Each number is 500 + 25 x the weight over its row's rms, rounded and kept within 0 to 999. Layers, rows and columns count from 0. Numbers have three digits each. The size before them is the row's rms in percent of the matrix's.

# layer 12 MLP up, 896x448, rms 0.128, rows 0-213, columns 256-319
102:461504462523523518507479538506484505450523466497500500517545524478492524504494531498474486517450494494531505484507501515493473491506502500568473489519508477514540500500510467493488504501488491
106:476514468497473513513515508540492459486521460523477496505519487541525489482479481484506499510484527521507483465495467474507482477475527511458458495536527534469510533514502523549473487488492502
099:483528527471488536492556476462484536505529480479505522506526478520509510501496516517488500474472507486480550483498433497510557535496491523534501442453518522502525476478462506492488491502489476
097:501543517494521547493481508504557492519492483496500548498476501512519536468499523482461495453463463510511502494508482524511501533495459466502542493507508525501483533471532540496545508506512453
104:504498505478490516536503516508510525516475537488527547562491512532503496484489503526470534544496518465475465469558499491515496463485509490507489501498519494467557491480501515500501502499472500
099:509515487529468538514488509504501500481500510509515532431484486499452482489507498492429534489515488501520508530504531510481504489509502518496526482503499486471495516483488499500522476485495456
099:463473527513477482504512523457524474488497530521494543489435511515482526535491434494487453481524507467513465502519500482533506528459441483490518526525510483530518494504472543522488477538500504
099:531490521486527505472489512529499512529487497481505487470463472528533485524503482527485473536526549512542509527519500522493518483505556507483479517490476523507519471497509481516497534534528511
100:513531529535447463504479515522566517522538494502485525504495529487499502504516485501509512519527523486503500482475514442488539534535507535501581561449499511500499476483514535477514480504503472
106:498534514532499485470496541444482497476518487526486495476513471490527479480501461470506471451489521460530514488519485502518550525488500527518520463496513500560527481506476478492496484456513448
090:518497507511494512493482458511492483495514570453476508490510492489539501494521487465542455546483504478465506496503451491487493514507491565519485477460481466519482466503484522521497483499465474
093:505500491479486485526467516519522522490508563520504465554511492524508470530482497503479492489512469490465482501499494508458491498514515480530509483524503519503521485473509527514465510471515499
095:508497484435521506484510516514481466495480500509508495499492509525501460488483491505468476473488528513454491492515488523502497513494447524457486519462507492453514491475468507480504470481483544
097:515496510505518527505496521505460481497502487511504510518539537504453540454499491506494503496509474519495518479554529540520482499492505409496465479520532445490508468490510516508452510494511475
106:469520511520516472471511478507500527450524522490551506474464506473485517476541469513456485474530492511465496475465492505460531505531470454505501523482505513496491476473512492438478514493463493
101:506488487490490484525475448512502441492496527519547501502497511515507473483534511452511461508509495484488502484498485527442557476472502500435484476496500498483477530547484466487486496503492515
104:479488511525496473525438477504462529488501489507481491518508548480497487466490529471536511529508495494500456491474505516483479493539524473500512517495503498511492476497453520554501447485512522
098:549504497477544495499482523533522464506538522523470498491492538479521452477456520495481480483484492499489482510478505537544510523515466479509480497483509464526447522511512502500488493523486500
098:529503519533464491448547540501533481494519507540519507489505470471544500521534539502499464475484516499498525541497520494507489493479473519491502472508512526471500470532499551503507500479517498
096:504467530488509484468454540504542528515515518518505478486470512489482529524484501480506487518550487532549513476478510511499524535484514471493448514489494482470481465547450526482501560510526499
104:495523509509470505529485475496472529512492502499535543484497484498513530506524492522496459523518500490509477476425492524544517537467526497529478504508505492488499453502521517536493548483473468
108:482526560487501493511504528555559485540532548473512502537518469477501504482547514468525495509501484461492502485454480511509494484466485472539440485526506505477515486539515482530487482527468487
098:468512493476489485520516493503446533514533514532555486520499499531492506515501442479508519473514486515457493485537510467523484473498472494464494542489505499494537505501513485532487479507495512
099:498504477527510517500493523521467468502486532513567502513482463486471523494501477491460556511562476509485534484466490484511531440470547502486512527471503467537520523467518492529489547442556507
101:486500499484529527528523506548497488520517472534508521513481506436516477497491518496481495526461500504539524467499495442518479537496467522518477531466478482464512466494461529466486498477552486
096:508559495414512522510478486439482509519535493491511541498525495497497503483485531467476484549487516517484515467526563510502518515478506537517472440509508523536493523485463524488493495547507486
094:530534578513486474547506485513535500480484480497492492511538499534544433494460522504525523538488467486510516490468518479517469489490510474494468484494505550529512500481487489492489521482539503
094:462520498482495511534504455486514464525466505468530476524524506483507471477452517469511493505520528472494493481465521542431491527548548531578481524545557501521504531491510531510490495476481527
101:502504457510504537497503520497491466489525534561525482524491466482521513519495468517505444529514479508492451510506501500494505505521500495519494501535513510515552492477462506460499537491472478
098:496502502527455469476517512484473483490510465455529500493468475437512515495474477507475532442489523504481513527458473510517505543502561494503489514490508466512512533489447477492527534542495486
099:550479494476520506521484486537479458472530544480507525502502494487512472515463489488506539498517478471490457490539500507495512518542514488508505507483524496451471479446517485525536503518438488
098:495479484472497505461503497481482503482496496507476506453513420481473481444500507480491548473463465462527486481517509532510487519510498531502497515508497491487521488500497500492457481493541504
103:507520504532508521530511500485521483487496510528505492508459502462482551470491502541494506440535488505466505491493504497498496555523529458547462492517531529513512488534500472480516520489497547
097:513488506514515503487497482498520546492498484488484474503554492486512463544502500519481493538519488474508516499494520489515467505525440487482483488547434485481501488517517513499523504482496484
095:504489531474484480479500495496497499483521488503502549439500490484515527504508462478481527533520487505500471514523522474539494460478508510492517493541474506490537547477511553498505527496429487
106:543488488466497526491499480505489517509514531509502494481498498481511508500456499521491520470478523539502489517514467536535524492513508512520543492493496460492534551549497486518503452525564482
110:504510453492577499485497527491524555467530530557547494480530483473455495518496494523464479471508531468493495495480500486479569541466501509532498496516483517519508507526509493530446493514480476
102:484488512492490513512502498495494469471531503487512523525463544505491487496486492488466489519527523537524490469537490474514478439471497506528560496486466492509520430491499520528503459521502514
095:477495525513489499479479558510467484494523490480498485481545451506542498463528471474490505544473530511515500526530469531468496522491513503505503479511501505468522504489492539535470491571518513
104:427486458522530492505491476498529505505522465480522469495466437506463515512556511545483527484474509459519481481520531497477473491539515464499470452532481535525473507482467534508502497535489482
104:535521500522473482519469491463491521490501503504533477511477498517479525487514554485515516528524498521528539534508486533503539543476520544476482509469511508544482513509494528525469519478532533
102:541498456456489466522521487505513547523465481473508526437515507483513491490503518487521523481505514513465506461505497508511488498500514492510520472456525504568492505525468527486490573514478495
102:432506509493446508489500500535513516515569494528488506482482518504524486508467479504493501516523486532494460490531522519477525486552495551533538503547489508504467485517499457491475485499531560
100:549474481479486484555477502565490480511543480462501530504470485570522482544521503536515503466516504469472473533534518456549458500482487523540486496502490530518508513534524508522490496508482453
104:504545500533484516488555487460500512475504468465501500516484500523502529505504533497467537501468500490532464500501498500520500506492506515469526511512507493506482513508529489473480481470525503
101:529494486472513492573508511503492489511493519516519475486493508498485509546515573524480503498503517522499509500474544511510509467486533459495531508502516520493527474488421512465518455471496499
093:552497508467502522487518540502511504519527511485512493501504465498513479501496519481485513511461531506468528472473531523478499511511542440494493505492466472494495512480446462489498489538525516
107:532511510472454453502481526477553552481481480520511492491507444541519497519527483511528492528458431524480502451485455486505500481519522516588537470473507512525488492536499494522513470497553510
100:487497517480509504539492539448480533503502493490483487515476532539468506500506552544485459528496487529529541484487486529486512494489525478469485463531504471503512479469547497515475510514508429
093:488528496499515510489463463500506487528536520491508482500512475495486497549485510497460505513520497453439500517482518521529485503478515472486493480511485521496502504494473516538467553498532485
095:513571450522462459477436479509530482509492481533513520508474461528515523529470528542484520533494484466454504498468488424550460521534505462522539460509528477516527524496491468482482497507516491
098:546495498533467507512508520483442491504521513507487497500478510529494483515544503481528511523517554523498523525531516479530509550462497538539495450513478539494430492499524479488494490499487443
098:494469471504471498535477456458472503519524485506536506525513490477525453501559470490461496512499486475498471526485503471498544495465462514511523508506449529528450486497446480550489485505525496
094:467472484468509510463525523491500500543525470518502475510462520478496481555517541515475547487524490456508485516522501499504477531508493474535483479476513478457463499464511488506513525475494499
099:478490497491530479470496500474488495501510515460556505469506484511519500472488528513508504479561495517453539500547511508520556489526549469483471481474517536511511511479482508459478491514474538
109:547530490570468513556539448497470508511501458501522465519546489502531504487525504494503532501490477465451459546478492447497531484474451493535516486483513539512508486515471504512469497485493516
097:489501470476523451513499493553523475505550490466478515528497517479538557481531520459550497506511478503501516466461554473522449530528499493529533485487489539496522509567500494429488522516531512
109:511533509480495571511521543495481504471470497483496492469498514494491579543525510563522466494506499464507500452476486488517472494454459472514462500533516489495520506493472487483460487521512508
104:529538511545508452488490519536512441457502475508491524487521514447528472533526492513516539477497507488512470454507471519500520503535488522524492486499523511447467478492524474475466477424487474
093:480500473508510541508520503477453511477477466506513478529509456517506490470472478487501502521486456468448458467517498492428550485519508544515509524471513490483502550502505539493522465486485499
098:514518525459523487467528487506487493476483536512519516497534543538522536478461531491488457485524520482457457498539488489503473481506509497480488499479505477488474485515461523490481492523495479
099:492504560519470513501570523507495493513521541495457513523487517487474460515491509496494488518519485477509451461486468488484544509476473451493493450525497513533532508510473493507522521484483492
102:455520526504501481454502525510532528473486510471517498502527458531452472494518484507490547461543477526531501501484483509495496518471478490485521515539528484484486545498492468493469464509499511
092:493501509538489496510516447512521506497496554533506547463550483497534540497449506504530487456491530512517537483530518498524494485519498526548514488454484525511490474521531511540485480516459473
102:477509452507511482481522490516516540517438534499463530516528533453470509548499500477510462506514475481494501541515541515495524492501488474456451502478509477495523522524461482504460511508510473
102:523487485567472492455513458508515445523538431556459468521469489518499517478462508517498521504486496522493500495457504497489453519499527532510470477533496524526495505493508529479536490466482528
098:479479508485467497469496493483516500544531499502494555512476523528526486507481487452522504531508491501469501487516532504493550534474495507511506491548528468508454459487500514530538516447513522
102:477458509525511515507529499478504477556538537459499492506515477493453500498425496505493493435543523503475548485480460491479434491462495514476511499476532488472478471508498522520440510520487509
095:528453529519507488497487480508540497502497476513527519485493525523490526492507514497492462508504522479535486546510468507515493538482470501495496462534527528505492475508511469501440502495479540
095:519510498539467504486533534518516533481487515511513496480509503515515549469516519503449478483523471478527526480535502516484500468460434494480501496485466472495504504487463516518494469533503540
097:516521495527476483490529489503530480462496477496523508534503511494478497529540481515496503496515517428463557505496552462456518528475529522479484499515519524513527533501478511496490508536518534
112:480481496505464551502478509496518521530468469515490493516515481504505501480499526513446513553509478549495499488535505485471478501496435499490504544523522483488477476497530464525539534473501524
096:501459520505469470498499506470493464520519533518492524492491492474500532503488539520482537486514502448533498526510514518514514505477486446544529521500542503448461493516529487472504456482479476
091:506445512496519481525491528472514438524511480477535483488448507512548500519547439498477490515510463473498461452493480440494538469522499516500520479485464529470510476485496492498510477547476486
099:549472526462509545525509497540495535566497459495467483459489493538450503508509488545461516505517523496492515505514510500589487508483512486504518526510529492513496483512508507435493464535493513
093:530543505539477489508527535503534473483456478515503541493502516464451491459487475516523489501535502540491534505451530456511486507529511491480514479497467486519507504513558514499506514504514452
097:477470467537467548498506510518528513538506490509518476538520497488475552498501491513484444519458529518501504519525520491520539440506499489489479467490523520497465531547519533510497478500465513
099:457480467464535481498505471472483476526507518500465497569529533517500546474487500471448533454511496507513527494438510544501499474519526526457520529539508512501528483541444490456481486533498508
096:511519499514506504531530510509494454493483488510485488478544532489505507485470502500505499468518501502518552451561496541495529521460517511464454512536492484510509496529494474496494499462496484
097:482457458509519541498527473489528482517518522514488507497472520544456532494505477440510518496454530518489478486449477494484504465470507470517512462506518479518465472516512504501448516495442530
100:505526497461475491450490500527464525486479552508534510535455493514511527508503517492505500483479470477486549534491456512489545515477456544535497527527504501530477514460506510491491542493508480
097:501499495479477494503504473524506495457472466533518460463512481519523459494459497464532512507490555463513515485477486443513470470473515532490519498453516474502489546495480516520527522485506470
093:500489542507526494475499527535497479498484485494507520439498524510506527498461495503484516506492518478551514488418538472513527511593472511485500523538531488515532503520488520523507497506467473
104:531492526435491499520508477509501482474490473476513520469452510488495484494478503506526500498473523491491518474522508491530502510479493505458475529511527529528462504503544490487537555442536528
097:530511480534504500532540517543481479479468513510493497575496475508521477480558504486500508503523556524514504451538508528482489479485470516477494478486512485514444515481538468529531546486533539
096:495507493544489480461537519501483508506518501503558501523480458529505534486490503516572482551503541472480512497460495550507495498530517470511471499530481470508505484517533493487546526467470527
097:494475479503485501534460483523486463477481512507496499548484508536487482480486514509525506525521536528510526505513496483540524492498543501494523495499487535494517575515492502502537492495517493
099:489463471540495476519527480492533497510519557474527513519494519504510478473491546504457486524499525511504505486502543464461531496487503479471464537504541508490513495505484544512511505505478509
108:518530502537516500444497497552473515533445479535505463501528512508502515520529508419489481487517517523502508568498488520461509465532498536481511498542485502502461538476489468495537498509505468
097:506522491484522529512486472478501513483510531533477490467481507516503548534478516466565465498503480472532495499495475468513507516532516480500462504517493469471453560501490421488497505513516464
095:529510506528529552505562475456465480419532497513460507502510508509462504514548478484508522504505550487497524503496488545524465527505480486502473468493482472515544529532518493496515491518510522
098:512490502476508485474544502481494487474516464486506481440519502502550551523505505471502446502493523505477506498516493487521548511496526482519457467470499462476507502467481503504514535485475496
096:471508476484488506512491476491484498547473507543521505503536500531555528481516474539472499491523527503515518511537494466540483537470501494523487493511493477521508463480482465526462521522490501
102:523484502522455510486499471500463511528482535526493486486463544446500516524496515478528511511483514458455510484517500496509469514482490541517495526497484521473512502455479463525455517461523456
096:487546480555427515477547550550482518485513512459532478492505538508480518561526501530497505504505479499522498482465504523536522488469496531515523509431506484510485488454502500499475491502479519
104:452515546476503500550508494500501480503502528464454481504510457479493483501491535506485518492512484512497498491506544487528485474491536512495484489478507508479521465491485454492534469487519476
098:484531516490522481497521528498462521463500536453511526531479501539500490500492512514540517497506484482553523527471481534499529504511526500553520503521522514514469530480500486501477489519502483
102:476451475533522516512478517464487501475514474487512498500484502507530535492546482516473565470506520502468499536502486532493543447466509480481490521519487535508498499472481442493531502566520540
106:494510499504503504492539513508473467527524511513485489483467556516482494465491493518527492506533484478473535519467499525489489506501490517499434490526455441525504488516531488486467460459500517
101:514463489490486468485539511522508494522521512519510496490446561528511482458498484516518546506477508479508546509475517536513529526518523552530511492537510486519522461539533533480520442514527453
105:450524517481510464505481495485492507497539516462490513479501467474499477473493519469546542513487540530481487512464447516510514510509479505498424504510516493486516523477464443492552505523531476
103:536498508496493519524536500497453532513495507503493506460511509482487502499504489467488476480484521433516444529486506504495502519520485550469520501495476493505507504499518485487495484480440504
100:483470482474518510472510493501479505512516499482498503462485490533483445535487453487528489495500562497497506518487504481480495501501535515510500468490471502529516491534483522425477525503514512
104:499540502517539500483531505500488455570518459495501494537463488514490511526466502473504504495530542523497488504478509479494541519494523472528524541491451472533549520506492461481491544499531476
103:526508494457520509424484500518491496484490526520485504486445497482523492484485458512496457545461484514464473487540489507444470519493532502517467481510492515498485514525491551499509546487516502
104:505492470492497463508463456514476498473427516505452508473462518518484462503514484509482469428486524500516485509513503493493510473446490515494519501497487528492494467511491507496487485506502485
098:532460512482508489502517533493488462485543470491517508520449490533502482526473473515545483537489475466496507507468505508537524487548514493487495502499462469483529494495489507493515476459479507
105:494515530521528560532478528471499494464465475501498472506544550474487509480468497511451484433483472496525477515516479510510480527437519510447519513483455496480555501495543493525515488470492480
099:501456495468463450502441508494495500508487494518468492520503477490498483507461506527548505472490537544472472541514524460490499482451508507503506534519476541526475464509487437529498507498500503
100:517488475558490491498479547518501479517458481524494456490519481468505482514529518441481456494503526479504501538474524490518518480452497424506487441495503462481494510477515470490519525546519504
097:509486514502512463534482480506502518460472496520511468471531542502494460534507473473581489512523526507489474469495505536460479483504492514495503459510466474504537490526475515451481485524483471
111:522469455471497469494483498524515548557498494530514480493547471468517489512451508474513475518501520526503562542505525483486535490504509543516498489513526502488501540503502489502512491513489499
097:491495505517493525552493505461535558508528542501520523499485522530483559483503485465508515494536516505497491460500498495539522485477520503504508478509467519524504515486526522497488485482523486
096:479542511517495536501514520465531472509493477496549502479467529493501502502497461500545482490517477544476496492477507488513490540480431491537468553544527510496511470467519501507475500484548539
101:471450518505496504488483518539491499505471489479482518489468519506511508501509487501513515527470501508503540525533525542460530488456581487511493491509497476483485486464494494498542533484521498
097:447486498494515508513541499508499518490506480511486521484468519491497518461525546478495534496501474508534485516491418517463514532497494534520526500460490460498473481465466519487525536525462488
094:518507544498500533499513502475485500494487436506568509531536494564472510512471477538516480537461495530525508508497484487509541473497537517490456462500515469491525476470486512486470540551512539
100:523519516486457506546518543470506478547516527480491530467469511510483521477488515521490527496473478494516492555446496468469544504488502496506499507558483502525483499466471542522490486475503517
100:532446521475519492509504485464543516468507527532518484503503505536484496483529486514508449499480478545531457478476473509465489465527537495467519456496498523458514525476479552467519509503529530
103:510504499473446575523476519547461473539533518490497543519492471500502482454491534457509513480488483512491487496480531472562501497466489522485459541506501513519499535461549482422482481535453525
096:514503489480541538451496518460495454507457481513525478516559513490485496522451562504521496499502509513487515519497521503527503511523509468538529554534449528513494526495491495464451512548513500
100:468506461471536486488551490518509500525509524506486476489484487511530511496451542543495515486496464511518498508441513496497494521509485497478535503515507493546488489499548431546489503526496504
099:506508493495533487509504549470521537505483532531504491484515501459533456501498505482525517504503500483511529508484484477484490505479527488516511518493472490500491508494505510532434532503532479
101:505541483504527481509556494515495544445459534507487469495500553502553562535528492548478542502511485487522498508523500566480499532496482490461519524491498486485504512508522494490530458487498496
100:476501504484471489497500506561478471476468530511538507547513518507482492472480470583516456541499531515469520497521507490475469498503492523475513483486504476537513496491513467488532500550496511
102:509496496507525452518505507534561438495495519492508485485503489483528460524509515502512498537492505466527470505508476498511514530520515491524488515525485517521433460523513479513514519509459513
101:491490518431550505476507516513546486513522516524527522536480520487467489500503472447504477485485488510488538541510509519483531466476524480498507515498455528523543457540538520503491493455480483
099:464466487515446452484494525508460490525521485509525524475510562459500512494568506538562472461484492480469495460493511522523487514502518499474519488531473485509479488474477506513521511446489441
103:514499519525511425510462509543486498498525499527481457433485518526498507522508501527531541516513492456534469528501460487487513480544509514482495549508491499484562523524535473494525509493509468
092:543471503449558525528490522466542508503467497491485554475505522473527490508511455477480523479507487487498531451527535533463519465475484508555459460469530518501489461525481516527471540505478459
093:500482469480493469501481476513505462465514503427513488498525502483534490492532484487518506490486483520475482493488522479486537504486500493497469532505481522521522522484522473487522506504497498
101:451542496524511488503514489491490459491484522484474440526491513517495531525457500550466527499543489436519497508509495486533509534520510460511513487474489457528464505508485518490456503506524507
103:525510470516531512469508471448503473538538519522465480519487446535482516532489458485498506506508497531491464499482532461541428446517516500462515489491482496479506493477490521497506499467522521
096:515511493480536513505474527498499478441503506482481536518503518467462511499509508502487510501532519545536540434501524488515541460530512483515464481527509501509486497562473531481499510522510534
101:484501453544461519519512490485518477537480525510479491488476460506491515461509480529529509467539502535479503480499494503512456518473461466525528530509510508483537496489517465477474494468508502
098:465474489475508454492466536456489535495506503458473527473544524525505476502515480486497471486477512499526494478524515524452480521525491487507504490528510534496471517496481523472528449487514490
106:503498535479531497480541486495465494479501495527474517502485513510492561485443491493494522499503511495497479522497505476523492494516506498464475521507482469456467530465468494507497509482527533
095:484465502520448475493528464468501500461467554528518489553538467505514486532470468533497492545472472464487512489519503467519495512458515506485511471448516539536492554452499493502511516543502496
104:456542460522526488513489511511574566475510518527526489530485476489513471500492486529449488515550463515496502499492503502497492523521484502446500470497446523516484482528486502544501511486498519
099:488500484494464477515532503479524477516500559502488485489515513500505493461544495535475527529517508496504500496478502464486511448492478469507495514553496505472514515520472542505515486481495487
097:537515492495467495466491520487533474518474511470511497526533522497467520501474518505525526545522521473509474540522497487490464455428418519470524453504483487533511504518517497521499543456525539
101:468458551490544544540504451462486430472529516489499515525465490485526488495530512510512509527481543472479497480473500510508507471502480484515537535510508487485500517473529502477493497523466528
099:476554519466504527517535507542493542497496543510498431524436483510520505496497500498536516520516498468493517482472494498502501498518511527471498517513492503460484509494503507456463472503474489
103:458504526469521471495552477476518506508482527473531501462483491487523477525534540476452469490476494542502507478487500536504511505469463478489518501468507498482536493559507510537485461514509443
103:514508502463456543532466495505526519531530516501493508473511521457493462454502449496493522468501497482514494489542468519485446515472477488499482481470497505505459525511466476480492475519491492
099:487508511499465521467537491499464487509509462450474500513538492510517458528485467551483483492502479491475519493497525512465492525521445466511473466518509533517538492521508488491524484489450485
105:491551463514492537502483509451509518497494468508493492493505512477505477485487505484517507518536488508551492490506496501486456511512487513518526496490526495486492481494466479432482494476496540
095:515474490479544496512513499499506523479477477503498505500533493438495513502524497513465545463486467550529486525499505508504476512492495508505520522501485515515514483550511526529509501471524486
100:499494515522474495495540446510510493546511523483478531487513479496513487496502508514522449499498520436533495485482480476466483485488509512496475479498482472449474519466544469487504501471507481
103:452494474457520485524444488498513494488490498524488490533460534523484547478546491495544514521517529477517503495448517487494499478488499506505524512469506489434494493512487487508492516460542529
109:499483522499509527505494492509455448533486528519552483527537487489448535506522483521475555525490491461459515510593434519501497493521504471512502449494488471505492443520537494496511517523507488
106:519523535511512513531508553506479478493483527475513495455456476524476551475464561517503508520514513498446489530515478489514503465500452506530527481493508466500478496508545489534456500482561523
097:494455461497492526504518504511495558476497537530508509511501512532517493557511516530491507471505510503514513539536489503546508490506537511459475456499504525520518504504466531478479494525500540
107:513473527491535477465557481545521528512499492515507466484471490498509479538423492508514522562488543478456481525517478455514472506490511472544505529520484503495506501524483501487466502488501490
106:496543503496480527532510513504435528481463509434463523508482505520508512491494493470498512502497520521563467496469487485515472537465511456496465501484466480471502502488470548523474522506517549
097:510488498503529537510483478505527487483507510446500517454509518495546507470541485491491535508509500487460519445525547491501496535502495534482498517558524499487526486506519502518487489499529501
100:507482491463482494499519467504539486481512441468512524547490537487509495590517526516528533528489504529472520512519488468461473505493535503499500480526509463525539482500541514505458484509492492
100:551494525511498489523528485522474492493492514499475473578503481475522522445504465531486482526514455543503482508514528501473495552479509465502505509473519529527476493506503474460488456462512506
102:525499498494567485534499517563505499511497529503500532477487563504511528498488479493497484515530479499521507494527471488517501453533496451489517467510508517540511477440503541510473543495524478
099:486457501501476498515502481535505515511488504496493452522483470525476503451502465522442534486514462481467489491481531478494466496521509490543480497505441519516517518494491493511476503551532508
105:496502521531532522517463481505506468488504549501517505493492533507444503534492470488467500518524522469497491481541523561531463490498520489474493502520489496468494493505464475479492493474477495
099:508519523527513482505468513493519467491498500457487528488486506508500489456547478481493460505468518498507523488510496508532502511460495469461548473504491506494537464524486527441521515491488542
097:515556541478506473490496515533504521471498504535494498496502506511506505454485465517541466507528540464504484503501505523524459536541494491492487515528467460508500497469496448515517525476489467
098:476493490491506539519515537482499495497489490527468499480498521484500516497533514526507486495524483462536494544501463518497513524516494525502541503469503455506506507497486558511510517543481502
099:509494534540487442480457491466497442483525456443488534508529484520479471512499499486498510533544517489504503482538501484519499497483490522463528450508492471484492498466504501524525501514495503
105:503483544503477492494497480488505505493514489499502515530476496476504490475463486512470481498526484498459539523519489490497515479468482507498476470506479474562505495510549450477533560527516489
100:509526481485498535544512517506543497481452515471481469497517540492467525511504511477501523486474559550484495466458482477501512549521539521501514468494549502526496499495498506430476501519492484
101:495499504490511485483514488486506517502477484467479453499511499437455527475522504455502517537500517501532505512521516532479482478476508523515470500473524507493483465535482493533488521525444514
101:528475515506506501534478476529495485507499483491507481480520499513478494511513526514530490449500466551515480504521527507496504508503506534421534521463544518528494470505522498484495474479509514
096:465513523545458453461498497515536443482518482499507463497531508509523496524498483519503488482504509520536489505522495482535509541522494467475503475528541552515544443513489506525526500519501457
103:566540530500469478498499451512519482515510514490461499483490490462490491513470521464475514549505536499529454489525485519495483494493530510515486454517522502519474455473484475541481521547503510
100:465496506467506499476476542519535489483510501486519515500518516491493484498467489463496475501500488498474506518522473538490510519501463488513503484466506483493446484484485475535528482511508505
091:520513503485508476452529501452506451506457524500469484503504494547493481512483539446486503488483489523478515513496551477484486516518474510481516482486515495499457485481509488477523514502521529
097:529516539483512489495471514433481479532493459511482495514510538501522522465459455483472501512509478497518497483485503523530494513474506477502494550508488505469510403478485494542500501538508463
102:485512486486482526497526518495523506481526535484467520527479442497545507483507513496527473523477455493474491518473507534500477489525513501499498460459543508483515500495486526503508513489476492
097:495536509526488462495431488503540478497508490484482501516466507519519491505519505500502500477507521496545492480520464493507513504515502479459504524479494533505479495545486479552479556473487503
101:498525528537517549512522499529530549479504494427479463487485451482499500492503488545500522474539484496511511480497515520526499508485521512515457519476539516536514495452442516549480510459558512
098:521510465474490464496510507521495530504534485510513533515499524537503502556502484493477498491507497546473546493477534461492516460469493505484473529520537538441511465503505460501506538452493486
095:465473460490491446477555488520491535459490531484529498455493492523502462491516483493514488532504467523503507452480520509453481522478458516508530460476533466494507487523554547488505457482530550
099:517555506477443497435500500505496505479491535497487481507465442456505483501511479531492512530520528511456495480481496462473465513529518510518484486503460476509527510471502442535467524468500469
092:461478503475498507547483484497542537469505492519493510494512504455502468568596466518481509520478487512502460480517491467510496514521459494505497476498495450463485553473483523485515488492514503
111:501529493543482530491521511462504456479490543519460437510546462463470514468566495461520488514488477525494504469506497492487489515536502485482475467521506524502470513480477443501539488526457475
098:492491545514550518501498507473475499472452463511513483497501533494490491496523498498488549525527517472487511497469552517474497505496529524517496501491511485534481505506478536503530476496502493
103:501459428509496475532503524521473502483486490546487511513499506484556483526475522509528476506538500507486494464499548524527516528500498540465478486546519548485535537493496428479499473553504465
103:475534473477508488523459527499495461502472518504466470489484523522517475536485479479470485493485537531458505522504487519451485466519479526515539453485468479498524484538511485557509490499525513
099:485495516484497494454510490523535485486517510481540535463506550481493538487496517467492521505472526520467459521502502525466477469442519484508477463493462505499517531490476557528517473519543514
096:506493532470463505481497482541515493519502471513513486485536481478481483515519545521476498519512476514510508470460501477516501541495487491545476524492496483467494491529517509482526531483478492
098:494531508484496487496516476483510503531505559480509531510555500480552494503495525474536523486479479498535495526455527491510504520508520499530502501522482515425515543461461451510494547501526520
102:507458461462456509468565476545543479501524491473518504574470481500485523492464505462494503523490481523514506487479475485515520454505462518505554558528504529465593504471521474493468504514509507
098:453453478451520488515513511500456528470507494510500536457534502485527483495468524486478502496479528493461504502492470564468480478535451468500499493511511507487472539519518480507511491519499484
099:496482487489490531508515492513483480499504463548494487530509513524538506489538492473503547477561499539528456515473478508493515551486512539428506520497500498498552442537500497477490510463499533
096:515516456469514522516453542526477492474532509458513504467524502524482491494468524502529491478472496479521479520473504484499517519509500521515529481492522511504527518484524489500493480549496520
103:537487542490473497474534491514483503519468520507571511494489489531498536505564480499514507517497494485470561505459525485531510517519505491521505481464504545492525496528494465500547523502484528
082:476466550547477463507551501493489494504501492489513476532511497480465502539564476506535476503514514463477503508511495498529530553469504458493485488462454492482488475528522526472514530456427526
099:480473529474475480496451511455515558515492528499495485512505492485512499485494520483489489447510520498450473522453461472514476487498503470498487508486500490468520484541489518476475513520515503
100:483546507445478493482470498492504488512495508502500480485531440485485483481490488531450525512496488521471509506522518501538522507510473475495470488503497475513497515519525514501494479470504473
103:504483509457442517493479549481459530518492433492468512475528480479519491514479510506501503565500542508469539518523498520520498515521507463501482506477500500455510535529498523532502500546513477
097:547540499510494526537498511514504537533540508518515514471507534497486455492542473495469490522496524520443510492474521492503495513546521485486470481509453524485478493464543534495490438537465549
101:523485497485475489456528485522496493503494510519497503452463519510552475512515449511499520473504488486481469524500526467494468448485479514544483527462502481465542443507467509502479487427509511
097:441527491521523435508520481514507512513505469482504465507512538497517490522498492460470465465500436531502497472492462463510522483516481520505519506545522521526521512479518537470505493500478520
098:484505475509531503514531493485501478481529455510493486450552484487525496528488426489510550566550506498515495522475491511520529495486482519483501512479508491495483518532477543463490482487511484
099:503489542511482504503520487501495506522518473473525506468525518519498496468510492491498533497458533549455466489500483477527522448545468491488489518493520519521452494511566477517519512463525470
098:467536523557493505515515522488516485470492453497470520477544533532501523502514486514490481520476468483503540474489516452514476517526534507488470498534509550517470512474491500503518507471479458
103:451463511475484516551473509438439449494499519479494514492461473473525506486532522530518492509475484496489499508434495527473519489474545516466497537524445487502515495512468510499475480494464500
102:507512489465510523517497565510494479545486554518489532529486454523504461500495516503501483506500511485457518489490497552515463497529517555564493484498508482546500501492519514460496504490494470
097:512479487503513498530509499512495498474471506534510482482474503450494485477467546490482479460565512473513482501496490511495516489473494486515518539511507522500450482477523520516441495496526501
104:514507502530502528501495516507448491521544505478535547512497486517516486480504474511474508541536512521548472508497476456514534501476498454466488511554511473474511510537527497509546513546528529
098:527537504532499490531507504501531507489493529494472518498487518492501438501494466479473502501474512510505507484502520475486520497514497531532475492492505434531550461491461523510514536536461494
100:504509488480486527540448528478459532481468489483505513482523543490500489525494525508505486557481531493507503522471463541505475517481496504520496538474497479508513453503461489502552535491501472
101:484482496512499527491528487545486519493528521456483439520514451491553518477521448540473490495509520479523524499531467508523470448520491480543486474508528479513479547501479502486499459490497461
093:476500498462480478530518471478467543500516523469441500494505499518516451515515490499498509466505487470488484485500485503488498510498496520481516545498539465486499503518536462510489515482508572
100:489475502554505457475565489501546556503475557492558511460486476488493485511510493513514476476489526523477480496478518503515518476486515472490504477504507521476475506481493478484497504506504503
095:504489480484480472519525512477499502536501498484513465461513487503494468501502473517489553519442537491513508488538507483510471489489517519542463524503542512475498470461486482488522509519522508
104:500477519538481485478505497508541473503527542485498529527555515492508478505513482531507466471483484489463504525481537515482444503475523541494491468481518482502498504522455542493516574538501521